Part of a small language model's weights: width 96, 3033 steps.
Each number is 128 + 32 x the weight over its row's rms, rounded and kept within 0 to 255. Layers, rows and columns count from 0. Numbers have three digits each. The size before them is the row's rms in percent of the matrix's.

# up: layer 3 MLP up, 256x96, rms 0.0679, rows 0-85, columns 48-95
# down: layer 3 MLP down (transposed), 256x96, rms 0.0706, rows 0-85, columns 48-95
# gate: layer 3 MLP gate, 256x96, rms 0.0725, rows 1-85, columns 48-95
up0 093:183082110091142175147195146115008155132158148120152129129111180132097152145199121147110095110118140108164151135095167151060139159132127084097127
down0 095:105102111127175147151110125112160160152142132136149122122101177067129145147164178075107120089101109159097184134108180189179126124151145115050106
gate1 096:134133084165181102146136117096213133074131151157120136095124077137182098202178140139112150114102112114099145116092189103072109088180110176147147
up1 091:068161168126073121069120107206129146171092149092133103153155198121073125134107132100087141140154136146130146168140109149181149132074111111142071
down1 100:183120171105117130118091088151107122098129156121202080141132117107123141129133067085118116095099156149098135095151199118128113093108184129175168
gate2 109:116134094177093100167154132115173154189139150117137152125197165161106099148126171142193206123122171089102122143124105122115127109141132133085125
up2 106:058153094145111129087192160130114134133062116138154092092152097121123061101180130108153187080140173126143130101127076126178119157180145109130103
down2 109:092148142164141134138150168104146115053131099165134030141095117128094151146148109069072104148118134116127141074155090096170160159169149122170061
gate3 109:148081099143099136119163120064137120112164128116112149067042127156135139147144140142128122094135119136096159151138138173092190088118112152139170
up3 116:065188147141122171125141110101109120122074120125094099164148170105113180066101104174143111163100111132175100116088107097157061160119109168131150
down3 111:090155129148091140162096101130098112092134069114073135166065143119161116126172092161106137148152097141096074103108096140158100148144146130146164
gate4 108:167142158133184131120156195067100164162112116174054170114084131059133117122134118094108142151162097158115114181088145173107135124111123108121133
up4 119:153089141150136089091211128220187215109078147130138117103136154121112158147083136071150159161106130094162100145122117118096136144147114158106209
down4 114:120139114112087118123125136168167179121055149136145087106209163132112189103132109127170118133124120104085060155159099115143101158133106185068148
gate5 105:128119169141126143098125081175100114141067156078131171211099110126049100108111164122098086109167172135145079125141100142109167140211111129134161
up5 096:160110137130087159132110138112087088174130066110115126124158138179125130112154093168050109213105155166169125120154099131143115140062103094156162
down5 100:126112102173116112112138111151121101113031157097159122174116185132087125119147120107144103067140188064138096098148094063146131151142156117127117
gate6 107:080131109174125205121153170166130144190152055085151106153128189105112161133148117152127167190097155096107181160105143121169159175135103098174117
up6 106:094172144157087162095159159102154064090139128123181074101135169117161131069134151148108120111175176174112167153120114121101045126145154092101142
down6 104:165143140156105102104112139113129092064091142122091140101170163112162144090150152164146110062174197178114124186103119095071045092131129121114110
gate7 099:105147121126125082092103107110174113141122100203144106083205098136101107132095103133150091046119093143105122102097080171107166140170140162144088
up7 099:104129144152126194066137162113135112124071102152138149134166143164124160125122098153103109201117105100076097092150159109109113114080118164141111
down7 096:117107064115094233161129118146151171131104168107084158165099099042118066161121129163181159098117159145119107119146129134140127160121136120157120
gate8 092:175115175128137108178154193087130172129151129136128128094173142064140137103092138094186171193075126122120093049104132119062079138185099125083097
up8 099:146097096167107122141091174156092138078186116163125154081067083146119165160117175084143129117108140131097132145143137136132185115170115077145104
down8 095:159140127108111127058130160143128131154201157107105138131156187174087097202058114151128150141107184106110115104139173132123099091128124163104117
gate9 109:141075143120155158125175108099121152098128135071155099118145177167132132113131084112167153157054155083150139126094094104108156117141110132161157
up9 112:123150120117118100142109130144106124048195155132118072186148133158151104142125120169116166122065126132109111145059139094109134151091145163094169
down9 108:123165120118113095124115146118120087091206159140166091115109133168188129119101079178110138082123110115128101158134109141087134152131176158077121
gate10 111:134187205114152131156108116104130165134159073127130094073143155128151117088128103122133104202128139098107148137171129166124143067147141081113119
up10 101:155143174068120171160170120167158149166146096100079142142126104104158064119118153047134141161078077111112178133126165147141193131099086114115107
down10 109:155163211088149128184158100122158181154094087149119158104059177113182095125102129112196064160106093102094155162135179154128148091121110110133167
gate11 101:161134167158151153141090151109195112196109166075165100134183115156106102166101165126120121174117096111127082128077104114171165173096132165114149
up11 095:130144157134185163155107086147073142057121124205129134075139178111122095142126130130127111056119099154139087141139120125163173067100168158123114
down11 097:163122131130127165161129089098186105156118182119134141125154160127149128172162122158121109147085150063139096141028070112120167118111152171111161
gate12 091:119131080099162120108129086135091158159088129111128092161104139112144153108149131148130060172138169105176113153096107159165116115131103139155192
up12 098:131146135157138159208095112168120079128117108138134099120117143073168111183124056134090147152134133072195131135108112069145122123134133073088136
down12 090:104113154103095158055187160111176079111098155100170163132107162134108093108128090135162111147192132159151167140111136189079086103111113070141117
gate13 102:072157111089070090101112114145113118152168117143097181051141146182085112147097112144098097174178129149133087121082143110161122130105102120191107
up13 102:164097117156149129159053154100160128080122111122104095155090131111185086119166159142138155129103130097168165160144147112138134164143148123089097
down13 098:089122115121148135143114132149129184133149123159141161148086154130107103130153174176139109190156111137150147148095169115132110128042120145166145
gate14 095:113140197141073149176098128156117055174096104157131130084105122088164128130078142125072127145137145172078106193119122109131146117079190103160084
up14 101:062118131130126146166171141121159122124096082150097100175118171151132153132145151152125077140079144060115123061183158200094071161143149105179159
down14 095:109163166143096157119102127210176108174174139127117153083099140077115139121135146180083103129104115162143133185142111114162136102159156128158112
gate15 108:117154119108151161095131113086066222157178106104138124148120118110101124124149112156031133105176096139168200160129125114126181167158120072119136
up15 107:136130147153150132141130117140110212221129122134159203099105103133097161171109073154099203123144116142161077153178122098133150167208097114095128
down15 099:136112149116112152174104104087137097082163094186157075099106137121135143116177104107128098114153122189112174124150121207144142067109117168142076
gate16 126:056074118103173129082110179108112129096132112112158150131146157196123085097095133128084171165183150161147134156069138136130190110113135124121178
up16 115:156124070128121090106089130160119207112107149086112152085162104142133120157066101115143193175090150124179102180144070155162083147200101093078147
down16 119:115067113151145110104100177159111132136110146108140186089153146158124088108090134127090147177129145180146114135107069194137195157123163065108152
gate17 111:153073166140107101073122186098126097149130138131149145095192134112066081091116131112176149149155151157128108149158095151100110143099154105108115
up17 108:148198121095143093120172167133092130138107144159150172100105134080103096078132150115169099114155194093195125142080103153117122072149121106102180
down17 108:105097108193125150153178091113130103132104155098158130144081125158091150077140136171103124135142123098089122201177089105140109176127083101154084
gate18 104:172127116062143083079114140119058131097103106069139181139142137141168164113189128144172093122092115166084171150128192137167105122099096106138132
up18 099:180092112108148155133149182146184134156126153130108118116169123060098126073088131094138131025055122087141118139104145135117067100151112147079148
down18 102:091168109182116169082132133114195096167104216120126099170174120160130079139140113120053109112133141094168123127110157112145114160154090137155099
gate19 111:083092153177135134166139144063113140101161139126145117081121093115089102096153162093133130178141121146101092167173120149160077144085143094155179
up19 107:106169154140113149192214121151061121106159100119130126104122104136101125080081173146093114149151150146154117104098188136135130130159127091122082
down19 102:136094158119145107122158141102178149047122124130141122172070093170091103159161130130160055133100105111139198150117117178100123143119125099088124
gate20 089:149160130147098143117104177190019147127159135174078119159138162109134135123131130082231130160174212125087118091116142173167147096110090081105107
up20 092:140125162138057116181107141092177130094139091133138167160139137138169130136146172112064133121122082112151163066184106041138118130114165131151118
down20 092:141156043105093124135136105118145138165069091080146071116098104135152076117081146117113102133131155182119109076136085111134108123135198096076123
gate21 107:126060074141104185168182086158100206156141163069163143100111117114065154152148120140131114190126173103139145128112136109197112133153143086098090
up21 110:076186216154176120089130142068158124160100116126172147119164121095094131180117115115174158134139122087117086093148126149118136171130171108111074
down21 106:088161149176154150118098157097127114107110144134094124128123102079160086195086124052117230114160164157150140154141167073157102199132147124070086
gate22 099:094121129166139057109177116089176133132132157124155105110102117121176147151097141159125166066114111124138086117127154158089134084112190152117097
up22 087:144111124125126132187101150138124064118145087169106118123141160133120116087153087135111133140169121149114100142144085104076125082172151153154199
down22 097:114185124150119093118162102121183125148136145161154125085121072109185123137103092153124177103166120115070099084130141171116180046059173149101116
gate23 088:145183160128135104142203112108067101114134116176158134173134103140123075157129184115116149121105166155136148097160163058140073163059075096063128
up23 090:130113097122105122122126145132131072146129127091096107134148196089106211085140088109102117105114069163153098121096150171080140143199150180111167
down23 093:120116115145093095186132141106057132124108109170186107163102054134123120145094148114187081145117193117137113122156120077177077135050124066095173
gate24 089:108143085096166109128124100135138132130108080121078115082140156147060084141105197158143112145103112164151096124142141124098099133103111153116109
up24 098:204142136177111154170141071163144132168183130219190100133176082139178170133134078149150164129165096096143164070108136123120144132170149130149135
down24 099:127167111155149172122150099140171152126158141170148118116177067102147133159127133184151178116118076112136178094157167164109128151160129121088180
gate25 093:175091127124195121126141091190134115151208119119152107131117120102092115157140144137144157100182090107160163123149105164198176094130122147118151
up25 090:114147156164155060138107148077123157094100154152134124132165112166148109183108100117060098163186130075166159065126100092128181187101113135145101
down25 090:131096139135110116152138088113143096089112101084132104147179120169156110101101108140108162165108185066199126170168149102158105152170158072099137
gate26 096:133100099164134177101110155199146137094122192122086114142147118158113101174125144125102157120147082084137100140075093140113126163142114158123094
up26 095:124096107159144122110087155137120145131184171087126115150114100130158086144124103137128166151131067091129133119020116089133130154119104141160112
down26 099:103136126138133109098080131175074129065156010127106202104165144123094111155116096128148105132154208087134074145141145088147110170122083143178154
gate27 088:160134119066116147130175109071103157126124179126060105108131156135115123118127141167151068174089160146146170115106134138121151090160130103057098
up27 090:145170110106184148073115183091121133151100140153087159149096152105130105128077128172138114093114143132186172108142118141127093136122213125115084
down27 096:179128112143110107120127182137131140114099140100041140138149183101137146149146164173100130095149072178112156118163160121054102103071195127062070
gate28 095:104108115152142130127143116138107138085153094132131139088096122135144129192226132123118136138099133072189166066089115153139112182142113119080155
up28 102:102128114122055144121129090110089133125165156109164161081129132127193122148071145126098110137118129131100193126117165108152186115103098162138125
down28 099:152187071134141148159100116139084123126164155121186093104211133106199137151167162147115125120111155134149133144123099107137185168085085102137123
gate29 104:149147133172076143154129147110147165155116154119147102075078144116156131156099059100109127141142158170097116133058118096131148112124170077145124
up29 095:181121081132115132097096144165158189054123197078170145077113178146149098181123131099149118122103144143145143157163145181149149156098129086067130
down29 101:149120062180146142166083148146140131150149073078120128144125150128086083090136066136177119110131123183128169136104095161138143169135124134142168
gate30 097:067091110233137132109148157114096129144130099097135114116110177121097088108117167155096161121144199155147078142158097096128073157144088131168198
up30 093:111172107132131143067095165136168123118158171181164135152187081107143094127101125138124131120115124107124114124143158114178179155092128172112078
down30 095:164073138148189119108112106060068157153144074196107184183148127138170091146153133102105157104119167166108128157114151172101103090154133096118096
gate31 099:150160151151120045123111182076096152119129114121139116168117083174132136070186157099125104120169143200116122118110133101093132121108139127083082
up31 096:139165141112117145141143166092099126156072107186158187147117165086110096077104128080088099097150156145113155137176100112138126158079146179115189
down31 099:144128067138200157168114056186138075113115130121164133147148120134188154140137155117147176099095135140092079052091152113156131065116086056137130
gate32 097:144124105147168115131162051137161109142059188101182123119141126107146100067116136128124200113099113138152096092114141166161186184098106155169153
up32 111:097117166144158119109147076173205144099107149138142131196149137102104107112130171093162136127121143097121117083128091195094074179069126130188196
down32 110:094091192159145127043147096105197148063153175114115120114171104110097145099119165140168128120069183150162113093140143153126156202051095141144139
gate33 100:053200111123142189096125106058103169151149171117177198181145110125129123140128180107132150093105084164114168165138207151112123133103127116124127
up33 099:079080136193108142048130157113152106152154187146108150177137103150128119194158173123121117139126105192140125157100149104117183107118157107127080
down33 103:165122133116114146129161129144178100110074105153095141143131166109142115107133103146142104075076148140121070117147097099158088127150167161164089
gate34 094:070142141125133116115122104130144117123164148131059153115089139140115127131132105106143108142101102096132138150126093211156160189148142184147125
up34 106:124127118152121117096120119149142097113149214101107143136177191161058109106068130075146120142104082109092153090120116194081130125123073136127128
down34 105:157163169124130138104103114119112161141099151177082163167169144198078123139127101147112132175110133119052124104102231070155119130120105146157132
gate35 116:140092095144132132113110075111140100128140176069120125142083130163167170130147119128115077148125130146110150036191082141155144156124039091195085
up35 106:138117098124087113134110080131169125143163128095092139149096072089142118084159078103110066170116093103137153100155078219126078128131095122109113
down35 107:108110154164164133158091139124119123096107124126110080109118177150081106101192134109165140101121199114123116178126201065096167174113140163154085
gate36 093:103153140134108123094159102097153137125084065203186124095116137074115075103135123079132150071151163188150098145077137185091139148156112179156147
up36 106:098092123160146126085146089117168169165147133087079167158155153138127101076117136117115180128078065138088099096095140093117099134173133210179116
down36 095:107115154112142095095149125170183167113145211148102121096130213115143188125133192142103207100110118119087118156156146078125079141126094174116085
gate37 082:110065120128104133151082081143096137106135162108101125135142129076134134153116151088133084145137155143119123125183155077110177186116142147123135
up37 091:107199110192098111111130171094161107163119109126139125127186121159149135165088158096170186131167136121158136122132089132074122128133107084136129
down37 087:186116144151140143099145103114180123126142164162215152134053138108145122094146143141128155161163099119088085121126124105172044086128093169134127
gate38 121:136136129173136123100120101100165106089143138082082159089107141140165137161105098168099162101122134084157120117157063124151167143084147131121110
up38 101:145137175108062090094066119117134088173110082100128141128084088126176140146141122144131159074148105107139132116137128103142096164152126118156148
down38 105:147157123101170142180143159163142142116134102123150110145181122117134101077154110113156070108105124175072085124072173167082108071117125122144136
gate39 106:161133089121114159123115096176088095119076136110139139149136180087124147167138186147106082130116107084115135127110082199115138115120117103077144
up39 102:088115129116086189092179108116115168218089180095132156147180117110099112096068078144152169166121121130089127162118156109146085148097115115090093
down39 106:142112088132115145093192100147130149142134153130122108129123135114121116090072137086163160129114110147140196224057135123197081145122080118060073
gate40 108:136091102147155102134129075096205147106083155099173124187116151155126100110140103099138171108126154102129107124118149168125165122143151146083111
up40 105:096132145143156109076144138091071130150119158149068151144123113139144101106172152078134096141075140147117136110138040060086117186094168111127131
down40 100:107170138156153149101131104098081141157191175117109214124137137111120133129110118131127114098089088139146094125146100121133116191127158072124181
gate41 093:151072131131152113140190108075120113119125150138123129147088092135134147097139166136118128129118169062183111163142194138160122134094169124099114
up41 104:084172118110142111083089144121175157101139168115157099104130116069141126169098122099110186074177124174094128144078144172134140099135139102125128
down41 097:131145114117172154052088137133177173080172187132096139153141124072139111169106165086092142145146164157132078108137176153151120128116132109128086
gate42 096:133114112123150149117135137133120140111111086166136160096211075176182114140109114147167155150160122107119122141100094152183157079128152138131130
up42 092:074109085143133140042107108143144139112145104157117155136211130126131156129119085076136162180131173112109105141159131170157100120099112115081116
down42 100:155136183151136103120138161110089159097136098159154131092137077185118118144173086109182077074118092130061149108140120108073099173177111100170102
gate43 111:072122106092185129119135122131175093097191116119108150094087149135161086131157117161183124101125134135141085100055133102062187060148128141136176
up43 110:049151152129108121160123140076159186167116133118078088141147100165093109144142097156131123171132092181122157239132127126117086113151154169123115
down43 107:118118120147199099139119109099136106096119163164171113154168114121079093155115099088092162142058098126035159173119152155141117128148195133116098
gate44 110:113132181121109113147171159126178131091112154108132167158088087088057175108127072118110119124172136106157116112176114154186082119035125077147134
up44 116:134158155169134110104084144119144109148144152152053075085104142152173138108168120100141100131200115132053093119109164109129160073099138124160154
down44 104:076140058105088092103168063164110077094140114126126164147172147148149046151147149134134125139113140135170077138136126098126113131156118162131078
gate45 091:162139056124113157121173161160147132098096183134125115096146077101163111071111101117124160122122109124163152155098162100167144128142107095157095
up45 094:133086162180111136092120078106057137120108156127160110187097148176102077117122131143136101101180176106146166108092146120089113096102184145127098
down45 092:138088145123200133164131121122182103195169048139193146147050094075102191190126169114132131114094125120118113128130156123120078147143128122099199
gate46 098:134140206159125065138169137116177112098118126154150071103122162135150119199175113129129148124143065113140174147150136128104171114115130115194168
up46 096:069154088114083134136119136127173170164118080115080159151113134152074146119098157159095145114098124129104064149105112134069073149111109124127135
down46 097:078100121136103105109137152143059111096111132198088072160088093132130099094153103086104163093079086168156113118133144145134152115107168119083172
gate47 095:106091113176139174171075120107135222062154099065161094118141153208140125179161130139139155108141103103079122162128136150146134121132097110130111
up47 110:136131132101136153132155207173111144147112124122138168101124110127162120106076159128096120165088125139138175108109150087144104134129151181177167
down47 101:067122139101138123146123089099207113110110074114106110118094124102176166076181143134115193089121103159118139171156135145120141120138176056088129
gate48 103:123169125164162162136100182122147125160179107081149146115157046191128147132177138122106101097114168099150103139096175120074149132135085109121104
up48 101:139145045107130050095133155168160145085111157141104122152133136149123094139119145128133169097120096142132154086225125120178143099145108174135102
down48 106:090108127125143164144140114125048128141073130139117102100058160074135166071130116165122125155118073151130133141145123100124231159106155145087127
gate49 106:078080094087142123145139173135083165145108085150052138091117099065168144092105125121166155178101148111104173133089160140111136124130153165167110
up49 109:176125058110115179171202143117182127120109172138144147172146081170158142137117082111162094116101125080111147075137163125112137167127125124110089
down49 113:135179068138103177164153150102110135090066181132132146168105132170133149115184063118167102132130142128082151118133129075109164084090108183156097
gate50 098:101081152138125136142110162069083141086162154131133106142091083129136081114162131127144166053082094164146102110134188143066096083102147164160100
up50 099:171109115085203100123150170142117123092153090137115113134114151058116128115107191108126129174140137099136164175155118064099190148117194066128154
down50 103:147167097160087091182163103219132174161152131100120100097101091116083111137090151139065075139127156163116129104069150106136115124137191150125106
gate51 108:112123100163198091122138121145169129212094111133100145146111189164113117168115199054177153134130119083146096131097132109098078125146156127115143
up51 096:153137124153159079122124115170148132173148071159093148162143138136135111174113155052189139139214152116092097207136129111120087150132174147083139
down51 097:205128147114084079095113111169164141140168094129108112124071102155118098152156106118123090122153172078056205180158157115178131133115151178119074
gate52 117:075150147078089036122107101133147091130115126166052104074155112123160112119113149130135095104156157189088139157114171121121173098105143148148187
up52 110:155092156122098128131104113195107118129143140179086143102129093145138137140092087151199091136125151040153102096076149173110127149157084138100050
down52 105:066136137162143094124088132136155077121079128101133098126137112130186152067123145134117081108117128172135128146156101178164160125075113095133184
gate53 103:109092131156109144137136128093099103181106078122119081136140039168126104128141098142087163160169105100154147175135166145153149121101079123073113
up53 092:156115089122069079158083155115107124129079108159167179092081167113062124122159113125103163103118086116094079162132096141146100130123172142169175
down53 101:089061158127091106159114092202116089115127119111147076092165140157122097118041111129114168180115147137125123151186143148198109100090126183106117
gate54 082:100122164081101087163226168118125137140100093093167164117130142216087143133139173126155127150104134182116124152093057126154142115104084120109152
up54 081:156123110102162156113156108094157143160165177131159142118180185122158101118139168085108179165107161158109182102171129121112086166151087082095105
down54 085:094129150136145194077082051127120114137116150109152049144084135157137122138151182154096108162114135075134159133074089134099139101073059102130050
gate55 084:112096085168087147132132140142099152185118116175174117176138139111154178133136116127134165090098124100147090123126153124095109090152099132187167
up55 088:093134079110101103130094149112177095140132162134092075158145138153057115072154110161100096153127127148136109110122051142112145171132146088161108
down55 089:071093140114072145100172112123135100145116110184177187123146065128099097133186140117106222105133091140093074087148108129110089144175123124173185
gate56 095:130133147102088129135094143121118164158178146157098173105136093161137168117110099170123148188115167129181115119135147149183179123096148124133099
up56 087:066175141121118135178079130104150103116129073116108152096132176172135169113166149146096112109134133174127101148157094121162149133092114106130132
down56 091:167138105111169139128132143172197162098165107111113133144152161087113125090152149086164131109147044121154157158114129141178068105101112158161179
gate57 092:123126147126151089110171114111151151131154082177059144118136135149147145109117089152114102097120122104175093140121143169108121107201110125135135
up57 090:159104138180151147148147149169074115122062118183126060077179100107111080170077127117066104151205111095186161105120103128118093149119130151113138
down57 085:110081118171106139093117085093139147157088125143055127164142133071081133150134150116109056097122159105124083145153160134108107110152096130077154
gate58 098:125138120087164139065136133114132115143135111121166145139157169070110132127145176106094129137147188123170129115163094130144137145145102083102205
up58 092:136076097161077159087117142073119138122182098099124142157140171132153134107127157102096130151160155132158131088176117114159157174111090052143141
down58 092:226100097129144112056152154135143148112128095083066130120072166078190148112074148164134146140066131153110146140139127121162163132096100155158087
gate59 083:188146167123057165168169119160169136110109130141128103107147050115180164122144150119080099141161068151127103089103170109153199122171096115124074
up59 092:127117079112120072114147101131126084190127159139094138093180156127113122102154085116184121135109127181147159167086183090121145132102183158118132
down59 090:119157179187085123104148091138141171147101132127146132134142147130131173116127163090103120139128104118143117162156127118120059146202047077132056
gate60 098:132091236142125099149124131110128089100158088152166171149100140082153102141145091140184147153081134075159138154166189127191084161084146182092148
up60 097:142125104086149126145116111068081102146158164129121164118178168145127109093128160130106111160160170149145213147100160097146147096168117103149099
down60 099:121111183178154090185097102109134080129141088132151156110099083125088121140176092139171182137115085077117162098119119086178119163132158177089148
gate61 088:181145139097207134106151116089125115125149151176098106125154125068120154095134145135162130070107098119116152088089129106169088087123149110072135
up61 095:120154136075132119144080102099065129149154145130185127148121183104105122121119099176100142104182148152097135200139171145142122137097113168189200
down61 091:064114099175076108177155163106121146170120176127123109078112103161142157193077074155118114195122144148115141076118132176140079111162123120164165
gate62 099:052131170060107113115111136114105118114132124100157097150098148105129107160128136157081126092131136196197134133061109162087121118095111166116188
up62 101:110182082164118087132175093064156131129168162190087132123074138132109139158165136202107123125104128094159078118133191115164138110181138070143089
down62 105:153110143134131112097126116092153164080060175140138169141117110143088123143163175102174125134126151101188137144167142097105098111139197117184123
gate63 116:153147132098149086146111149108156074198146128173117125128129162061113094118098161205055098100182153150185075104188183135115142100127106135161149
up63 117:120134160154131183126095177123052179108117125085132174110096088223124135202168074081164138166104114101100103127100086153123160107095142105124114
down63 113:138132180126120113120109127111137116118070142117146145169104090119101124114185147124098129152149165077165115102133137209206139087138127161177111
gate64 089:096110107080134144126181175128108155134113146115164146145129098073126056155162143130151199147107140150139127150116182153089169167143109133133099
up64 094:142138157136100109104110151118117103115158121184150045091106165107111171096072150150134092129101136115187143148084056126157114177157127084088150
down64 094:128100181109117182088082076130106152118156110164124113081099113091124133107102146136105058141124143165195163116075095136150166143118157081137161
gate65 121:178133095125132120125095161145178132106113149135168098140141084173177092112108175165167115133077077098145173059105190142155117173180178143157147
up65 106:096153167064151157121123137089102135140177112092178143136152136173189144080150120153073104180119140151102127149172161106045161104082125137183142
down65 105:148115185104139083133121170120211186135062145136153054144218111145152117115132156192111087138109096122162139139178151121090177143153119105160153
gate66 097:125151134082111104128131163136129126146148200135101166168114117115168130128165174043197177086126103144142085140119154157123113112170122134141133
up66 098:178132124169124161115097091066144178142156110112164123173149134146158164119088134152121120135102162122131126114158110130116114180066197144123094
down66 093:098114129179098108133176167118121082122122084125119116119097127073136139164185104170038128140114127156108103117097115165124146107107093116108098
gate67 107:098154107086090165184141155130166102188121159169132094119147086139129057132157101121133154047096146129085063163093138132145093119148134126139142
up67 115:121128046183132105102164151139144145119167156110137141134118130112109135108135182092139090216093093117197122081112142115140131143088179129109017
down67 109:120162072120149160127157172127126118191141142115070111148151124152131079122093108074145116092126094133080121097061085179151094133124082164086132
gate68 103:056169117093110138096113115133101110132128133172064091101109121194121130134123122173107151125073127150135188158079073079114156144118168112106187
up68 105:120101113163108142125110191165124109113178099128090099161142149123178181124138113112137125164039110122164131149052054120141099166108145122162151
down68 102:096105126141107129106099149117187123104140155144193103089149215090199114109158154117095116152103176071133102078164171139116125066139139144125102
gate69 103:106129139167093119140145102085102158084141095116087133081137103171107097126172120181090125049163202117133115147096125170113103093157146125116145
up69 106:169121138161138147092073162095117115087119193124102149078132113123089153096124176116124158130150118064166141158150148141151138154103132109179122
down69 100:112086122153128191080171129132153074102149126148125090153086138131108141174135138080128126062065168103105130071118145067100118164106130135131102
gate70 089:129149127168107152160128137139171108159084109148085086095152138133094116115122108128216140150142166154157125133094116167153108114169093143108099
up70 100:143153152181122137123166102154142116129096125158142112151114094168175100123163113179124108091122085139084082060115181112097121133159120126130029
down70 103:094101093183104103145181147152088091119092042146169079162093082129137151134164155175134152138063149141123144073121157093074139113103143087149075
gate71 098:112115186150087180109128108170116050111151090115139074092111073121070105162179111158119155136161100126087099161205115130107133122124122118161126
up71 095:087122102128123083125186157109135143089109131155120088147115192130128063123075163082140159178087114121134158149153149067147112144105161105167157
down71 095:140129103130147131124100114164080187158174071126143188094109120109134195116137111130122134184134170106144112101142134138090139110193184177143111
gate72 102:111154135157186126169202132139130122184091109106153145131145143103081090132159144134146162099087103140126198130121093121109136080105136113177143
up72 097:125158131133099128152193071122090104159121110109105142211142120114096151123108141144169158033133192124132171159150136120122081071117115100121135
down72 105:152159122131088112084144066136106151102136135087108103146101142174149133069095068094158088031191166125139170163150196129135089120138150168088118
gate73 100:144117139067108151196133163109111107110113111185116101112169183170148103074120139158176146163105109161148151135108142110165077101099126159157119
up73 104:124187158150103093162134118094045127127153084121138166114187167092105098104143106102109136135129066095209145119178158097161118118139100163118157
down73 103:124140120070151064123102106102138167156131134048152141116180131151121079155145140116122104137093104047154115124177176080078119157170127117092189
gate74 090:139116132117165106125122072140134124052148094097150146121154146174148137129203076150065137119111178149127123168104089160093108136135118141128126
up74 094:103170128115045068190108098136099135143123121184108134099216116109115096155077156094139111141123116136100147143091123110133153152167156075071151
down74 096:092143083068128143131139107095144068128149119184114116145085100094102110107152152077154111167134100114144149114113169168111101161139169158101145
gate75 102:155084159112081158134130057123126130158158107086117119109086129093125076202131163116154184156123114134110154115096147120200152088118114145103096
up75 095:132098103115121098113135140162185153169181129183106131112136111171123095116124145127136099126104157087115032152142175191048168081115066126145166
down75 099:085128149073148104146167065095180121106122137110075092151094121179118099187162157073138181133138167085106158111114172068086153147129080153138133
gate76 093:118110128115100137099081092076117061152084173170107084114108116066094108083100135127102129076131138216089065148108119115125178082093104167128086
up76 088:096125110113098083147096134156141128078112164108114164148144083149069106140105154081149142050121146095120116121110188174118166130105201128117120
down76 093:127124200121174124179131141138176205142115134115045109123079214146120076093082177133084123123130089084110132118126105150131048150170098154076130
gate77 097:157122112108145176143153092106149153198108166149120040094164083214064138143142157084097101131205126115116174155130144168097145132165103193116110
up77 093:123130125113136160076134077082158065149161153175148122109150105213112154148165095123144128077131142097117155167172114120098146110187080175146116
down77 094:060141148148113127044139106176093139134114119133169184147116107117146149122078148192113133140069069147107147125117153065115072138131129096107148
gate78 111:147095117132130115148109066101141155085100114139121185146102170171091091198099064126092077083139100159133135137151128116152118137133158209130154
up78 109:155076088152104176110194147164206188164182094096151122166149146143164144173129147117085100100103157130110100080134145108147136124100127077117123
down78 104:145162131121125091101107144169183106109068153155108125159099106152108158161189072121127101103178135093147144161092105101121135142121156142106100
gate79 097:136045130089147166108181056115076160170194147143119111169084118093109073145133109128094182145122127073122192109131140149160122130102141111162133
up79 094:139200127120099120133126210108178129103081109088181124123131114079140171132165134101091094110149147149167076177129119105095109147109160153062083
down79 103:096126150105144095143100215194166114117169139134160183054131134107136142119077126130146128106149096157194099171111157167087121133130136107079146
gate80 108:134129121156117097093130083135116133077147139156176160112152094195152051069147096129129133186120125166133136105154179120113124123103155117152067
up80 107:170148131122092113156132150187184151131115115094100138150089117119126135125149106124112054090114136111114069074149096136095177091151114138155137
down80 108:074108156142142117107154131167103086125165168128097085038147134088130162138140176118086090036095117117154086141154095105146118148139130128141148
gate81 108:094140108157086147138094118110113099154145198135125109136127142126083196123097121135129125144132211151081171115132186112115112116160122113088109
up81 111:124081124166114157188086158143115155100170189130094115137110171131144133155123074189121133167097190111102122171143139098125143146131128159127129
down81 108:125128161132158191096136116113113151107135085114166102133091093138091115103204154035120172113137073180068116125175100104140136129160134098150107
gate82 103:114089150096123123159169137114089156117138127113098135158141148150121080181061176148099108120113137140147151183104151136127138132118178138138166
up82 116:110155118130131145163205090149060160127192163118113144090155126150131108169133122087099073136135148111151179149165182112100170138148172100107086
down82 116:103155098154164120160154079183102140109159095109109154057155097091173104105125135090129070115152130080092140142161108134082131070104158070077096
gate83 102:155074142095091122163153117089149080123176135199096093127117132111109116065181102118085160156153122128127175175155149156127089076131113073141092
up83 098:153105121118142098129113089160078096149139138101137142196138150075078164057139067087143137125131124126116186107102139216157100158088123130098109
down83 096:146101080121106104085145124133121125109110167194092148140157165147141078063159128124102072100145148112152053196125124189187173116116129113132080
gate84 086:144121146101154124124140147061149122121125095102099158124144135127108178121146102118070160055152124118099148117122154175111147113086147139204106
up84 087:143135152155197112120151125109143166094105101048162128092150154167183179146124111110117149086161170097154141063159123177135150117098090108109134
down84 091:086231124140093130103071153132144167110151131175116096114114132111144154147138089119180083156100152121037163156098086109112135115147174166148098
gate85 110:126124114095112082105111071140089088170112143116136163071089159131125146123153164202125172136137180102068145095163150125094063136099100142182148
up85 110:190120126166120100099133107167124085145102112104058182104176117126091149124124142148109121174167162115089138086108086126073074156108091151157126
down85 109:155111122093085155151099180163164105142121058120091144110181163114143119087148117117105164175121161137098130123139147076108093166160088129150116